Each number is 500 + 25 x the weight over its row's rms, rounded and kept within 0 to 999. Layers, rows and columns count from 0. Numbers have three digits each. The size before them is the row's rms in percent of the matrix's.

# layer 4 MLP up, 768x192, rms 0.071, rows 519-659, columns 48-95
109:501495483511448511532527528512516530529493505502470506498512492452491505521513529464526498509485497492532513471481533563513444529507443476505511
096:492527495503487503544490479458498505472494517486494527549507498475498514519528479503459501475526471488539494491487485469489528477504478565483507
097:493511537468534480483528468517448501478474508492495454489493466501495506489520536468530500495503495467504488470523513544463505481510519475478505
102:519491492500498448537482554521492537505492456534527485469492514466509509517506460495493510507478478548408518518469536496536484519570496515474474
091:489557527483484510485489558481484487469500470504498452539506471498499484474552486467519469506513490504534500499472532494503501492490439460467512
101:480538491505450512508474506485460473521455521490486484485494512434476556515521487494418511492497528488525508456501484484516501503515503483512530
092:464483519566513547468453489482496491541506494505497469536550520563497471482498482487493481488540464518503489550534559475479497543514444509524498
096:513522492503474509461513455452518518539501525479499490522554508491511477510530470492508551494537440490521530516528519507491477475563473509502522
091:500521476543533503505460491503478489501518473532532467505518529544481504486491516493498501535498469520495502477494527518430455506480478573481499
102:497479466498494505474527545509496530530474504501456491473466508527499503482520512513469506486469542471533512515505509508489486551516499512461493
098:496505460511507494491512473457472500500479465530500494453519484503474489509499490522451514478535518504499510477526475577522500492510542506443486
092:496517548478487493503490528469513492529488525508486480516539497511498492513493502478528486500513486478504511491518491497479503539536520462436503
098:479476509456509518464502490491516506541493501506464489499531512465489485513541490499521540489468469492476526513562503532511508471515515534480499
096:497473494495514437520472495495530498531486546453517531490505480529531491510493460471533476504492498502456488496504508495504465485539523499487526
098:477514497454505491507530476504507521539494498545531471521506520486492523452501475525465517479476542483544482495524544491497495540506485460482509
100:490508483520454526481522486479469498516443516480478508501473486472520526512479473504509530465503512494514527498518521475544469477539481485491477
108:512534506505509468514455491497500502505495528502477510486523488477500519538555481483491490551497481504468532508479488554475504491499514492465529
116:491501475479486484556518503466504492510452482494492498519512502506517502527516495462480585512497523483494490527520520510473471471503498492466514
102:479481507539485481482504540499497511480527515481478450491510494495458493519472512465523495467526509513464476493525532487493505512515531508511498
112:499501508494534474518484478514488505556479519512496468504521498562492485518523452464502534500484480497483509497483530507499492477518509478501516
103:534524511461478513512452519488491493500482517511498495547495527527477515511514469484477487496517507515506511459517525549457519527530513511505484
101:486552538488524483454517480500452474468439486495467522506479465485479466497521469493528515526468466483519542482543546507490518466540497519493466
098:500532514496523488534519498506441488499464419490467510535502463483487518469518511497504483545491492474485503492508521452513552469523425509491523
100:485516512496488494472516471469497529516456535476495512480529527443490457442520475500490493491505479506511479508524544551512490508505509501494512
099:506587481498511487513500482506488498504508452523472480477503512496453524478496510510503468527536494518448521523523457493499533500513503529499524
104:441493494523507441488479509484477494497481503523488526460471479512493559474520519483491523474497490501476515510548467493515515492493493527442492
105:538521478528482494526560526491496488527473482514550479461493524499448495511486465499486564497501491525489496524523507497485521551502538481487500
097:493480472537499472489459497473490497483493516519456490478445530488487461535475499485549532510508496529519485480515469512518436493495467507489463
107:527520489529461492490503477501532552497473549462498493476482488449470494528513492469500491499505498495519548464503513535528497513499453473523505
098:494502526458527525499510524504484547480471490482516490494498515499495498552496479486547465459501549464521489529548481501490443557456485483489497
106:511474488538504507539506499482492497478451518515507499501527534526502499510499507472489506541469506444494502505534511474508489480498515495511491
096:502529543500459455484506554455559513467486517481487513474485523456488505522529487488485510517514491502522513488486509517446470507509545519517522
104:508522476504526474476462514495435485574500509492554462476543476484470456475522503479445516524543529491491486453515516492458518479500493517459492
104:521499483503489502476525475487472477516510489500500434520496449467464519505476486482497513487537505480490485460505474461481470539513488445524482
105:511533516478537530546447519530465479522492489470505500507524490519479488505524510461531549539490517463512525530513491449487482530547465500490496
098:481560483493525489456523588541492473521486522480531490496518537536504497512542469486509499484508509534510502483576476489488433486522477484532499
094:480474485522461498519470571551493500525476479498476446531500492496475486510473543487477506489501501491513500465488484504514461447499476516497483
102:493541495530487478502484543475472479518485486481508499487519452507500468491452500502509487494492506495440472523501542505537526497514456517480492
104:513494506481494504496495475525496520502480508463499510468477487512493562474477524510462484501480508563492541526545485547503526493494478483471487
105:483484473506506477504481482508481527565519502495500473512511524502464508497505499453524500493489502512524509495448499508507534494509520456496512
104:484500510517456495493470517512524461500489469502504486499519509521484511497499490493524525517511460507524519473546493508499500486500521500447525
102:475483473456514458478468492470507506490458494564551518470515507491468499528469474511482531518514472483467505513489472518491507514478484511483511
099:482506514450457522532480476532551515513519486496485515511482460512462534505501469511488507505520558504536467537552518520495492520510512497521522
098:544498510525481481523500478486489498493472496520545477505533523537448483477455499473455474503501511513511480512503492515507475523514541495469521
097:533526585500489486511492471471480559498538521485521526486491488490512522502499490513492534467502471529525496515520528518476535528488474484463517
094:470520463521478509474508477499514518475433512489490511457548505506506530503531489513531512524527528485465509539544495471538496505549495491508492
098:489543494528531553477520510474490498517513495490542482505541500487508476531529541490463503516524476501493440489537485483497453532527480505522526
092:532462493526479468499535505501509521493487515483494513485532515491474500464500535464484499512486512487485518506532507502517494522508462495501483
101:527570500470509525485521493495466483513479475527500501506488460532518548476494532471500502497519518450538551468537473484459499468534464558510504
097:484499500449489477529534470497498509529493512483461528496492512466544511496484489484511548504479501510498484470508513490517499467520523446493492
093:539527499512493465496457486478498500512501501495520523530469512472471544492519492503478508521493519517486516490532502543503528506533503563492483
108:538472507509474456503503531492500516493494528455461495505552466522458527514492459490505545524506492468443496500504495497529508505516510509490509
096:495490508495509527486486540485512482554503471482487540471459504443475599511488513509500528515514487517514476542485503547536484505529525522523496
109:522518493505503503501516493495489470460452469482522516499498475536460476480530512485510466506495517492549498484503491496471456552494507534488527
097:494526496482492511524498535494486498532491458483528547506479472494472474517510529484494523502473436464515501485505563500509475515492497527488491
088:475514481481498482496506489471450501517467493530545472506519521484510490468540520517509498534511501494520454520515497504505518498489525432491470
095:500507491489491480485482501543496470549506536484492524513496510496489525467498485512504543544494526510517493483499492559482489462486518508465479
095:485549529517465493497518514475472493524503487494502502501490494469475493525466487465513511493511479479540516523507506505502479511496475454509498
098:462535513466506497494529549524486506527490488490533484507497481522453486521528489499480476517525458496445497518505512560523499509481446502510538
093:502534531509492514502510476492515484471455520455485484490495481455515464488508457505468470507508495509475485472494475527489518484501486501510486
099:496482488467501488488477536476473490546494518537501468535507448502466535552494508502524506476505488536505476521588474503509506479519498519525490
113:482507496489527441484518513513540503507459508515492475463498516435480466531486498479516526503468484490474488435470534566476462546500484479444501
103:538546513526518517521463518465521542479495492503533513483527491483521497527503488486492506536513521475520519503515549492476497493510470497479557
110:522497491465513506529542510459473500522528483479489527531485481510519510491523479452499511524525474499537496446485505503503481513466500529525532
094:487503525506495506508497489498504502510467504485494533468514506495462525485505458482454482506489462495477496503542547466506497505513530504547490
100:495498491479497464547437473480489533511464540463479463507468478455483521551511429511473508503496487520512519502489529544494521480488525522464515
089:463511492501503479493461450485502513489456486451501514480467489480528508536525524485425488512523517530553479513537502488477451460475524513528459
103:483476507495493517537482514533509525461534523533476517528507473485496487480505548480522513555505503499490526462501530507519487503518459509479473
105:485469482496499522475480464491528510516498499491453516533513481474443456529525492469486478506531519479528520496507528534469480496534515510513478
116:493456490493496469535452530517528498515491521450514498505513531494463538547501463485457534534501510481465501510460530560492501488504523523456503
095:471494493503461505461521516494520467486510486506512509454506501531450493506475500475475473533508464520530467452506545542465489518479458506511500
096:496488541542505501479517508508468533489456456456536472507481506507462478514482480493471510487487510502507501492481503480500497534516499476505496
101:488473475491483517543517526477524464514474491502533521464517523484471498514540507507521536511502493470507508472522533466506526568523504499514493
092:430514530499490524520482509455509506524486499488484478492506504491483515518475479508522551524521501477509468514528490592509496518515516548495469
113:528474471516464500481465528479456503509507523528489493534462445454517503485502451483506463507476513501460518456486507535536513502509492508494485
099:457509459469471485499465520514508488487507495457444461502486467513492533518548484515538521536515488528537459505525497518471451509503515528493484
100:518487516500491505515482449496462541478464538497503479473507516538476475537478525485530543492493466474483516480541521465487520537486527511523565
098:494473500487460498510514526486465506475495471466450502536528492495512487461531487491530462505494519517547538469548511491491486523505450489447490
091:524508518526514503508491491471518495501499534490512494526520526493473473480523503480465513490508489479485461491524519500530527538524506524478495
101:491510451488488515508490491486516524498484484441533491540519495553465484487479489494506515526475485535463450509499488473474521505519516518507509
109:470480480484529500549495488479493548485453468491479557532499478494488466505532467491473507476497458471487540439500523497520525517515455498453501
104:502531499518530497472467509477481518542505509522480454490457470462505515497474525492479527490508500507438505509487519521509470494498488523477517
106:504469516473479475506501495499511498476481459497520513535523489507491513500501517489474483482474501415499515493472505518470492551490508523487498
101:524531500533479489493490504514489517498450472519483500489535507494476513477503488516497499488499502482509507445482498544520488467508520541500489
101:526521479485519474500525500480444517497493483504464491461537503473486504474551507478496513520536485482524508479495478496513536527528495511485553
106:511522487458574526510463494500464556535470533524511510506457489505496482484496487482491532470518472499497508528494498480462497507521470542475514
094:497538498479473496502500497523452498475472502514497506485492495503473508526465455489470476528511541457466432526508504491508503536514490497486483
105:542487515506525494507505522467424478519509484501491491506485475508502559496515518502501469517503526530539479486502500507528506498528472509498487
097:527463483525486469524477526489489500477502520476520496532516530516472478549520498487491479525558482491481500479530504492538505521520495508517495
105:502557515507501492467518490479508522524466507523524510471508472445452463511511467476452494516528488485492538461500493478547473519511506446478501
104:495533499484507516514489500469508509486462524471520485504516467452484494503506458494505506546489520507526481502502469508494487520525478466491502
103:513526499502518472486511523465524526486482499508531549497473475470490496510497533481508538495493482467478427503496543475485472513545515490481529
095:540523527472499515571499472507475503515500540487461478492499476464481510484498487498445509541499492513538505482475535543460486513512515503468523
105:529482481480470477494482503507482515539535493520521473518496484492485479490459479480494450456519525533518522490505482518486492470502512494491509
099:508482492453478457489490499522541494526497521492526489463445466539476515483527515512543516501484530506526530513490484530504494499491538547483493
102:527546486520533484497517519489478522499453481530492517517519478460440535456501505487466501532493481439511545492488501543484517515502512467533488
095:473508437513522503493543482443502487506477444468526503509514472495506471505540487508504515543525506483506520520546508538506497491505528488529522
104:494495481554498480496485530472503470531478466483428517499469496541503483491559532494471499502492477499504513499551539494465460464544527529457514
102:525511515523547513526473563536455490523495507450449465503508464475511486508511487500504493507503475522478498501486479489511472517539431489523516
107:506546489453527499501499495496485484497469496517514509517485466486494533549509448491471463520513497525527568520531537497478512500524468532481544
101:451474548494503467508502545492498498487518520520494506498503521458470501542528519490494507541515517521496457483504513512498534515517477493525485
099:466492521471548504481521511465462516553475492515502509430469549489488513472451501513505508467491525478484517530481518489518500478526482530484540
100:476488528517501511489542507510490525525463528489504493462504517487512464504528485514498491501519485523497496477488461547523493473505505499494519
101:504495520480492535535550520501471512497486526471482457517493507497514525483448479467537532472502497480458471519490520520513504518482514517554466
103:541519507481529500463526531538513534503444528488480508462508504505492508504487503466530503453490493460521484489512506501491486493571491482495480
095:475488480455498514460525488496462491522459548477488504534528452508485490515532515500494495509492463509482511531489512503521526475519486497509514
099:509533497540523519477450546470452515500462562477455519530459514501506547514475489495527475456531511500473475524476527484505483537543515476493515
094:538521509490511550551479531472494518460509507454492513495483471500502464513535517506491517513490518524486517483524517508490473491524447515536510
090:499489505533478485486424520465473508483531484520472456488432505527455519488475532476560532477477474496487470491516462480512486517500500534494508
110:505537500499508474486508522499472506537503483536545507492489498511442529470525518477495545494449487477490557533519544514490539476493479536487492
101:473489502475492516541476484463544462476485517490458455501514516522513470553494473501436535501492501524498477484501488516472465495486467537520523
097:521483506490489507498498543520471517501483489491521475478475535558512515493477488463497510516507542521520471530553504479504483483495510476536494
092:518510508479480501506518519463474522518490449535477466447499515525524522501507504482482496485526489511510521503506482487434465522506499472474539
105:470509524484519520451512531497476516516492475481453459493483487511472461505464492490506493459510475482484480523504521510490467535501528488492474
098:445541503488454528484519486528490487509470505496504463474476512475500469498502527488480485516454534527515496572521495510521501512494517462475551
095:540498488520476514567427518433483508528495482491479458441518485524493472486521467489524514525533542512464438469499498501536540543510470494461497
108:482528514484498522480478495460442490538490470519511452540502465486501499517499506489527462487499499441492493522546525510489529514566485535460518
093:540496508557503500484437518466504516503518508493492481535493452516444503502546491477500500521508523477494468476533541478516491484526484494455504
110:502532546482458487544475547496469520488495507493475522534499513492490476520491487458514496547505491515512493495484482524471501541508486512516505
110:484525517487488511534464502513499516490467460484509474534482517529451499507480468464525521527493517466457443479525516454488475510470514532502456
110:497494504488462452491485543508452473517462506455478458500518494481484499488494525491484510507510503482552508521546527495497465477553508470490492
101:469508458500471510493511535443517502482439501451453480584497485503503489501538444504503506498481494471509486537536508498505491475518479478491486
096:531500519468470488489508519473466470521442497536481508496491446529461497475483465504517515496492489469493472513509519502486525508512473512515520
107:514518502477515485529500541501484470528497445517506479497495493497476511511562538478524503515532507478502511479504507475464518558480518504484480
091:456517528474520496531516515479467501459482494515498504447517462465460495523507531511492481511529508486515521502513522530513493503533466493439516
092:471530547506518521533473488520449523503476502485516537482450477492475485503445497493524450491474461440513528472525499535495466489521479542494505
093:479501537499512509503492496521477526530445500486505483504474528480512504539497506500533526496487481464480506510473528512453480474509532512505527
103:517504472506488443551472502467465467539508507506509526493547472524465524521516547489518494472493467517483510459509458497500462532497509514504478
089:484466536505479539488477528490488502490504479477508467495490515506491514509480494514491503512465471509525481491533505511502487492473517525477480
096:466559527473501519481530527492531539466486503499534480522507468496493502536532489488501545478495489514504516488519479525483490454529495554468485
099:524581520555500515476495474484480485510482514508517509501512497475521509499513474484514546479482530487488502488477502483511483472560488518497464
101:489534508468489514515527469517524485488489561456543476506514483531497533510470478475504539500488524473533532507533495480506487509491491481518488
102:548516504505475511508429532508480484501496502493552511479458490492493500522473481490490532542481475504501485500508514512500481492516521520536532
096:548535492476498519455510538499450481488511462527470497501514454510480518535484487488505490526533482475501503480496518490525508508513482526485518
098:505512487487559493511474513510458479533487491511498524499469512511481516522501444497466550486520478509458469552533507516508510506554511516488477
108:455552479521502451525469550476495514485481484481490505517518507522507494517513484501521485522524514475493495521545501541464490446494480507464538
100:503516528449511521431473487499514514533526502494500472486536493465498504486476519494502496492532545444431501508524508526459477448490506524473464
097:537487509521476496543522515492478536512468475495516486538488480475490495568493490483490488473487484457469472539498493516487505540494482497488507
106:511527493506520536514474529487442486521477502493507500517528462474481486457471499464510505474477537486523500505525542485530512466525483537517492
099:487508464470502484477495501501463482512494518478448525516522478499508526473478483482403487521499464478545519486564520496479518537495495528478489
102:491509553499488478516465491494497542549489525454526555503509516525510477483489486506529498547485503489479493509521524504474465487510527505486521
# layer 4 MLP down (transposed), 768x192, rms 0.0616, rows 519-659, columns 48-95
098:467512515503480499504510472520535494487517509424530534501474511527488521512528504504534505475502479500490437501500519506496485482498475503517486
100:521461539507536508505545483524491518471501492523510494456490504541525476469501536510525493523492522559508543551486486523535503488490519479481523
097:493499453506487509489493521495544505507513516517520554507500548515496503490471466485508515527525522557528519522461453448540498494495490522492507
096:498462500517534508506526494492468471509526455482499500526455506500528484498468485489495487496490515469541458482549443499460510480483517523480519
090:556482501541499484533508458505526519545480522459533466514501519516467518506487520511484518505488485524475489481509506511530512520536525501490537
104:576502535502506543480505498491495496527495495505481487488519504535490464490504473515515509499533454533526489512484518559490520506472503531453487
095:501512479478482513510523487494510505476486500470499481473477515472519519524495502464531541511466528478482514477474489497532497472510476488498470
091:506509534488505525510500529574501534502470466528508504474475478488506519511462499457487484497492534497496498485499519514494518510468520511457450
090:522495501470492494477488504496498542469539463467475495486511527470484488519535545491492472541557535513503526539497490487475528451484520501505500
095:550500481522497465505502475469487475514508527496531504476481471489465537521506499428484503498481519472516464454513506504493509535515494521542482
098:469468515500500532500489469513488493521549537509469468518476495547508551478496456500525496513517516496488500533527486469508532491475489536485480
109:463492477494486506495512475522469508536518492489530498498503520492506504447497527599479493495468543503516487467498495479539509512486505482545503
100:510496500495511522500510530474465481515505499542553489493530487511515513453497555485510490487517494499467520496507515499496463514455471505508503
102:467461522516473537518489518498487506530496497490515408501481503519496482526530477522517477500498519462559519479440545496469537474519491487463482
094:492493518480523519509468488479514481497520514514541512485498470515526516521489489452511484543484504496482538537489459517520541499429555568514485
109:515509508487528518537483460501516512519495523495511514522517458497528495474504504483532508510486507500532521464493481485446451527492498554477485
098:482463470517453438492555491500545469515455514443499464446476476470473493479508482474463518487492518523502489478512502487496503493540514497558476
116:474536514512453528493501510513535461524541476496515510494511488489522466474518503513495504476484534530512493491553466512494493493439467475451461
108:491502516513500488521476509523495510495506486494471523488513473475531507558518499511496502431475493491473515512507462517512500468521481562514560
113:498498475497502535466530524494473493508544467461492496509532521520528461496505519464541528478505499516494523492513515492532462476517541492509520
101:510502488500486483502464467428494474495526486499526500499503528556453492487518538468514472506488500479496475499526513459436490547508506497534508
097:500500483505478471530512514525476458466532526461497553497540509557533495493497509497475459520507489507478484542518496550529487508479487494520477
101:463510449482500520516470547493543535482516506434499487501513473502501496521520495508523478526501497524484509488540489509498497459490493510509510
099:514497469483520516493505493477536491514478540508515501497523476467477513500461500541503477478566489532521540512514479453482488493494486485488487
109:503510477463481515540531498491492499471473490497482471514487497526464483474532497413516483507469526496524536499451491472462492507490462504534495
100:516500509490504521472511488472496440486498521501513485507534552466519437507526447469510460532482536529515500478493520504456504521515497518513474
103:428462494478503481501542567527483535487509481503501461461517519497509456516483509517517493488549520484520520528472479490554547446493460529511495
089:528516521496518476480461498442485440571543501524545508517510472511505502512521502476482520509449498482526503478503518492530514482535506460509488
105:532519496520494523469505551512522482532490456506453468468563571463534531522481501511488487542527488524461492503498499461566466502523491529547510
089:526505530522485495503485473487492493481525510474453524509499511464532515479496509448490532472513483451492450496542540458481494471536480510524477
102:503476489555480471507430461517512463516496498470468495497565492517479488489522531499506533546511508486521521491461466520500503528501501525476485
098:498466458506504482530531491540453474483532523529489473485514523539504480489462526476514462492488503532494508514504510487464525533490512495501460
101:527505486516530526501527521479499516502538482482446513530501491490488474492505518472512521497532508483509512511529517559500491463509496519492542
102:523504541553487520511489492536516496484506487465490526494558473557480507473493491532477519491483519481493493519522515549467539476505493479503502
100:500474496474501518505518495533522539429475521496473511500468537504497489525485482443504468496489519525525472524476508511484515507473536519460474
097:531459526527475504523527458525516512461527484459448533457485510490484533471455508471496497523495512497509511509444500493566497451504507514448484
096:534503518505502505517550459491453483495514502517508529492517499483532478489481521533500492475509488465512439477552529474477459516516503475466484
096:535499502483491530535511482523503461513476518530508498539522535478488559532546519507474498473508503509530523466479484493517499539510461507532500
104:473509462521519519512482521475489475509483492565494478529509523450483491556530511416504497515478493472462486509483483497517440498509519523506512
108:505502509488545463486492499487509463489485481434489519495525527473497565513538556487490498500503491464497534529482513513508470486501512487484491
103:479538455548484493524497526447525496522517523534515515547464561468492498482548526481470535528469483522480515513462491441472499510547501513501519
099:481466480493511522497531490518523444510513493495501488485487477518503465465469529480508517504480544509492544547468491487524475477521492499475469
098:503511465486491475499488506527476476517483527491524510509473490490486514499529495486524482507512503516440481510511491425512483466525508483526484
097:470505462513540488509498533458525451487506509507486536503479486494509544489528484513498516499495509551508515499503510497514502510483481512560529
096:529516457468506465475463495521532486453494463493486498504490454461498556500468513513483480494552507471495495492494510501506484513438512556526544
096:520529558492456541510506521491488523504489484503501516508459483479503478486488524492489461439478491534545492480498523498516521483456485459504483
094:477490521487471477468484501502475507518492507521489444478505465495450537494496472478487490470504503495490497473489512518516544467524539472489473
094:518492525482515525487499481483497508511525495460515517537504428509488517469539458541512503498499474475498475486506507532520493497491486496499493
104:419496493510496478562523500467522492496534500481517497493509513504508491528512515444508484463441522518511480502496461497455499502464479510492471
093:462466497509520533458491534511514476534506486484486417473495481536513515489487537558491463473494511517457531538549469488535457515493493514496494
094:465541507544490535514494509505498501514516516520513504499492473528537502507492508553489481485508475537526486501489488492538490536483497436541504
116:517523496529515439506483526508542452525469523467492493476522494489447546487545469493503531497485515530447482571505510523439515453502483529499496
094:449536484508478475468539525502447531487508522475519511525473513528536498518535512473542480485521453556483492496514488498492447530498503478498520
096:525482519465513518515487516474494505480489479487532515522459453494498508518483496454528532502499466464510441498479527509455514521504536500521550
100:503483499518505480548490534523514502486515510526508486468516507516495511480513522496485542471531500511518486537485469513498491539505487458536515
095:541485513523500520483483510514557504484550530495513549493505505499515505546506508518498496458483535498493541538492486497473483488532470527537495
100:487480491505482459495529527457481477468479500485525465500499502493521498533515461509477500489451504495532501507490510512480494521537486463515477
091:482472495490474494514539503509494501535478513474478492525512524443504514486493481453508473483523494477510492479488495557531507511500472522535545
098:499508476505464457535485449522475504469511502476429498516519493486528508468467522524541496496479512499527495484493522462479511448536530486517496
102:502493487488505506524510481510496497526515544561411518512497550514460485481521523508475492482521528527501536517468520485550491519481514510537511
097:520530522476486484502488476494537496511499472484528505483505561520526499446493525507531568511556457492445544518447543509464533503487519424511488
106:507513483516466540500529485500507478487441486463509531532464521476459523487510495488527512469481468500538514493494515512474516499489512515443518
103:500487515491543471525477520477534467544503489468498452492494480517486479511476507461524466487484531503483499523495580458456527509514467493502477
104:502514480543505505500462560495493496536530460527485507511493493451546495474547501499478470518495520517515495528490524503488509494502488516483553
097:519480515473527486500482525514506507526510476512525506491453468467520488478487519534542540464506490483504497523490507532507506459465523463488500
095:508549521538481489520513506490477480475507506453498498506512522453509518513539511472524512492450541553481480506513522523476469506533483456542499
085:555483490492483541485470563514535507472518485548472418507524489537533491488496490443536505477484501483476491502486516531481562467521514496483499
096:524507481533485506493505523510474533484508484495493511502521531499492536477488515489502528505409502477516539478479515490500500513514523513529505
105:543522481504484451505476491511506529479480494504509541538546520502563469524516489460508502513503484484508451536459496494535511468528523526469526
119:523469524545530438514516521485539438537457511459492474461488520474456566491526487514487545492480546526485502524512486530452532483501489527515518
103:449466497482461484480476502485531498483519490509556510486507467473525505512495502520471515529516497533455494549501478498491441436501484494508513
107:451510475467514556445523515533469467511520490516454484485511505477543506473504496519490501488502496511493492502521477504521496452470469552486507
094:490519509541549477485508476531470477508563514500466510498476489500489506495493498473451472501472519501474491511527493523502486493514472483480507
092:536500485510511536502562478527473508479481485523528472487472500469537497499486492476560525482503520514467546517450501460505524494480473487513513
120:509489488477502529486494470466533499477476484481518476540475482521523513512478447445484512456470490490463459479489491489477477490489552443501491
089:549489538504520506485548487536460517437494493510491488469506518505518487543504502444451487457533502511472503514502482480517507505515498478477514
099:490491509477437491495518506496516513509530503532430505497500476465500494488514496523473493522492554531491494481444501610472477525481518502498508
101:535471484533537528549523515504521498536482505506504485505458513486524512493470490408503512504508478512470506509512489499478475493508511490511487
095:503518516509471486502516505492505510512542517516464535452521505514553521523512549542455480467518497530512487559480491461485496465497505499542497
099:480482529475513495500535488499501533506487483547499493481539501494484502429480520499495520492515483473538528469447518510470491502496464511498474
106:475505517497516525455520513499506503508536490525541497463514521548511508503482486485500482491518492508446469517558481523517517529453514489480495
100:487477489483455499510477514527475494480482492520497495540527464491499480532464502477472570507518500483501455524520537479497479501510494505531509
102:482506456529494516462517532518471468515500483545518523488499486509466500478476520478525527456557508493515465506485464495544538453485497492490528
101:505476510528488522493501509457522484459497516493499492517453535544514530485565515427479531493506474511501461497525543501525525486505470443468510
105:461463483536468498525507497505484501499474454487557463497489517507487552473496482456507528557497460477505487469482487494498472465495523484520527
103:519485470540489552487523481465479458498463512522529484529494540500539474488517438469492476497491511526530431527522514523498474551494477519537502
096:458501490495553498475481485551526517461527490467470485511510461495522499492490495523509502488460458535522539511518503540499470499478493532506498
101:493486511486491518528521483473516509492506488484489515449529485462456534464487536469524546497515534490499476491458488570507512491470500481535555
094:540534482486488538494444536495536510487540478497539483522483495518482547502533470477495547485504485490516457517523478440526485485528485473513451
098:468522482489497507495527490508490527520490516492494527476519480505488485509495553543457539507502507526476533527508497502553528487481492488493518
103:527499541511499488501486498495459508540520492498499529508477508503509514519496517488476482441517487506494481536496556514492490528545563529508482
098:513501472525536522496495478503483519501481487530491498475493483501525466530519489494457464457496534492448524506519467547474553537490507500470512
100:493486494523467518476520531453524458512548481467521512497501492511559520510501503520507454470488508514493464520531501471515517509500494505470480
106:518505474535552468513508505489504505439540482488476493498490534508514451442535533440503486503471491502542504496476500500477478531560487493483516
104:489505525459517532495499496482462542496511516482457473521554475479538493454453490435481517488498488532494472519470526474486495481511462443505513
105:529442500543505514511486483497547480513447498496497528512490426483478498515500527456491479495503509524499536476486504543504504445497455513538534
102:481533507545513498514485500481468470520568534491474515489532512530527522496506508484495503501490516500484513472422457476525513520564473542476491
106:526500499464499535473486448486455507470507524494511521493528486507493516515498466487499468494527505508498531474474447494538487543519472483544523
097:468506506512493469490476523450476494530483497469500531507503505447440483450505486463525504505510530504475483500482531478486512476516496527545509
095:483485451523472515494525547532519474501516545550448507523510567571487511507534501474545526536481507513529488532483490513491481481489464532540498
099:496472452535469441516545458498460490518484505489494502486470513477479480462488490493477529504473494542498472468465492518445497510468500497543498
105:502491475528500460508449517516527503522463544506478504525516472458502485519485488492536508484476502538518465491491529469481500511526501481522472
097:520510500468532450521515479488529501499520521536458515489527481496490538504469524452449486474509472459518496561500515472497490489475517500522500
100:484523504480498487521492467540521506493526508465478488482513490499480467470508485492472494495521468534531494483514481535503542485517463508492484
101:507490537474491493486544489489489490465531521494491503494460476527515525496512535523520456541544524520524498508514497488482452511495541507470527
096:479478507495522508531487504472530500528528479500508468489493484458513464506481500493491550511472493488465517479506507504473466528496531504505492
103:520459511478509477503567465483515458521471504542536521526512467489504497511518499408466560537521521490489484471483505514466480494471490524538491
096:475487499514532551501500483536505504546508508532487541506529503451520504489479507512475485458480493498470495535496497498488517461457501473476526
085:553522526506508534531545459484510514546499491509486489512521490501529458486501522499509506510495516511532495516484509504499471526501536503505522
105:527477540487496544504542475514445509505488467495516514472490496523493527512477473475486490470518471504518542519508525508489480511498497479471509
093:485517510468519486513498530509460497547478460498557530478485493462489522472515522507522482486483469472486524518509547458505487492540468489475492
092:517486521494491519487479455529541528496554513483508502521500489465483475502492526465517522480468491480527458504482500490497479520507489491470483
091:482487522467473526500525512516535546494541511493512503468507493523457466442497537515520477497458511461472493544551529502475490452517503504489507
098:485501471531520493499492493465505471496490535515484507483483533514463497506508450452530507521496508493524526508502497447546520491525509518483464
098:541467524515508532496465518497534508471492495502506483483506476498481474514513509517540475481510470472517510490503554488483493518451449495514499
095:510508519489468511528524506471526487491525555524512505526535513492510567521493501504512502492477451496466519485493517483471487495494527508534561
105:516482505463485487481502469516512514445516460477476510488502495515454512501477498497526480487521454520511483506492511524531561495478508502505482
090:494497478509488464492536468522508520513527485451488468540515472534552452482487511464510494469502504547523531492491478489509484475527532488530496
111:460507514470459524481489533478510578475527500512491493497508522512498500483510547498517474485482522490541515505527520504499438547504506513510481
107:519482452527487490504493474494513493502482519500514519553489458490484496510512505454501493483521504456485514497502490496502482515557510493523500
104:497518487525478520458483513516471546533504539525489473456506525443508472523467494492477520453461466523490511517478484508493482505455508494524495
097:524447518477505485507485513497493524509530484450530519473465484439527517546500450468516498463523512519466477490511462479537507500472505503477492
093:469507497527490460460497550467530501487521535541542537517528577586473519565536523489547496485476510525488517500500522478496521485541484468513513
110:474538512519517520475529526511488493498494472500480462513487521502522502477476508481529497505499498488546467519517506516477506456468513513528510
092:520462431517490510482517491542537519494476477490472504525527495496487506500484491477489524520507507478494481515540510489461529498458492510516486
091:509468462490486482497500496512542478508537471526463493531548549445485459484516507507466512476491543515530514503448524480494485533512531479485507
093:543506482521468519513488523516551466485565504524519471519507495494471561477525491542515480488517530554495488527507463498520482516468488459514458
099:493480522507529471495541499479500528485509512563518485501460450496479471482448509492493510509523544481536463487503484516528520453486475515462503
085:504508476489505486496523478506531498488537472523419519523517476450513497509504530492510504519542502542504552496474487470513504504478486486508534
095:450537507503504468489520519480503490491503500488498490493479534503539557520531453556527510543487522490499502492521527547505469512534520522524506
096:505457513486471467508502528499467494450510496522484490491464462479484488465531525470498458526481490503480491511482525478489473503427471529548523
097:493491490508487508495487484488474503511542483499485545503506501474504468534504470470505492500514487515480528508474516442501493519524508527471486
098:490516496479493475474502471516459483495502495484524474481459488478510517473513578520470506467474541490546524556502501493475463530499510495561514
101:467510513453506482507495503520505488499485507493493497507524550523501494500506510553535517494449514504503495475496479523496528488517467498531510
096:483482518490514472489500470480503503468511449464461472485543534528526507463515497459497464514475507498512489495469480489489464482527497436519471
097:521477531474484515496518477541497541532489504510533464494466506482480492499488514449496510510493514503517491481481493465524517503482546502458468
102:502494493473525507527488510485520516516486473508466506591477496501468495496543481526465517473482475512528531449425497505488460519496493487500493
093:467487499474490550525489523482479497483482483527473450514500512516516472400483450511516501469512522509489480530540505564503537491487484529484525
108:479491523484427526504518456496542492497489463510512511487515535519493540468495483523511517485515521513537526482531517500515486487472533491466487
096:514495506513518451473483479497523496506556514497488485481496527501526503543482469427540505466502524515463487559488447502506492476528485484531509
104:498495529509477547511501499490477458496529486497501473494469506537503467479522502418557470520495475557538527479509515463525545494530496487507466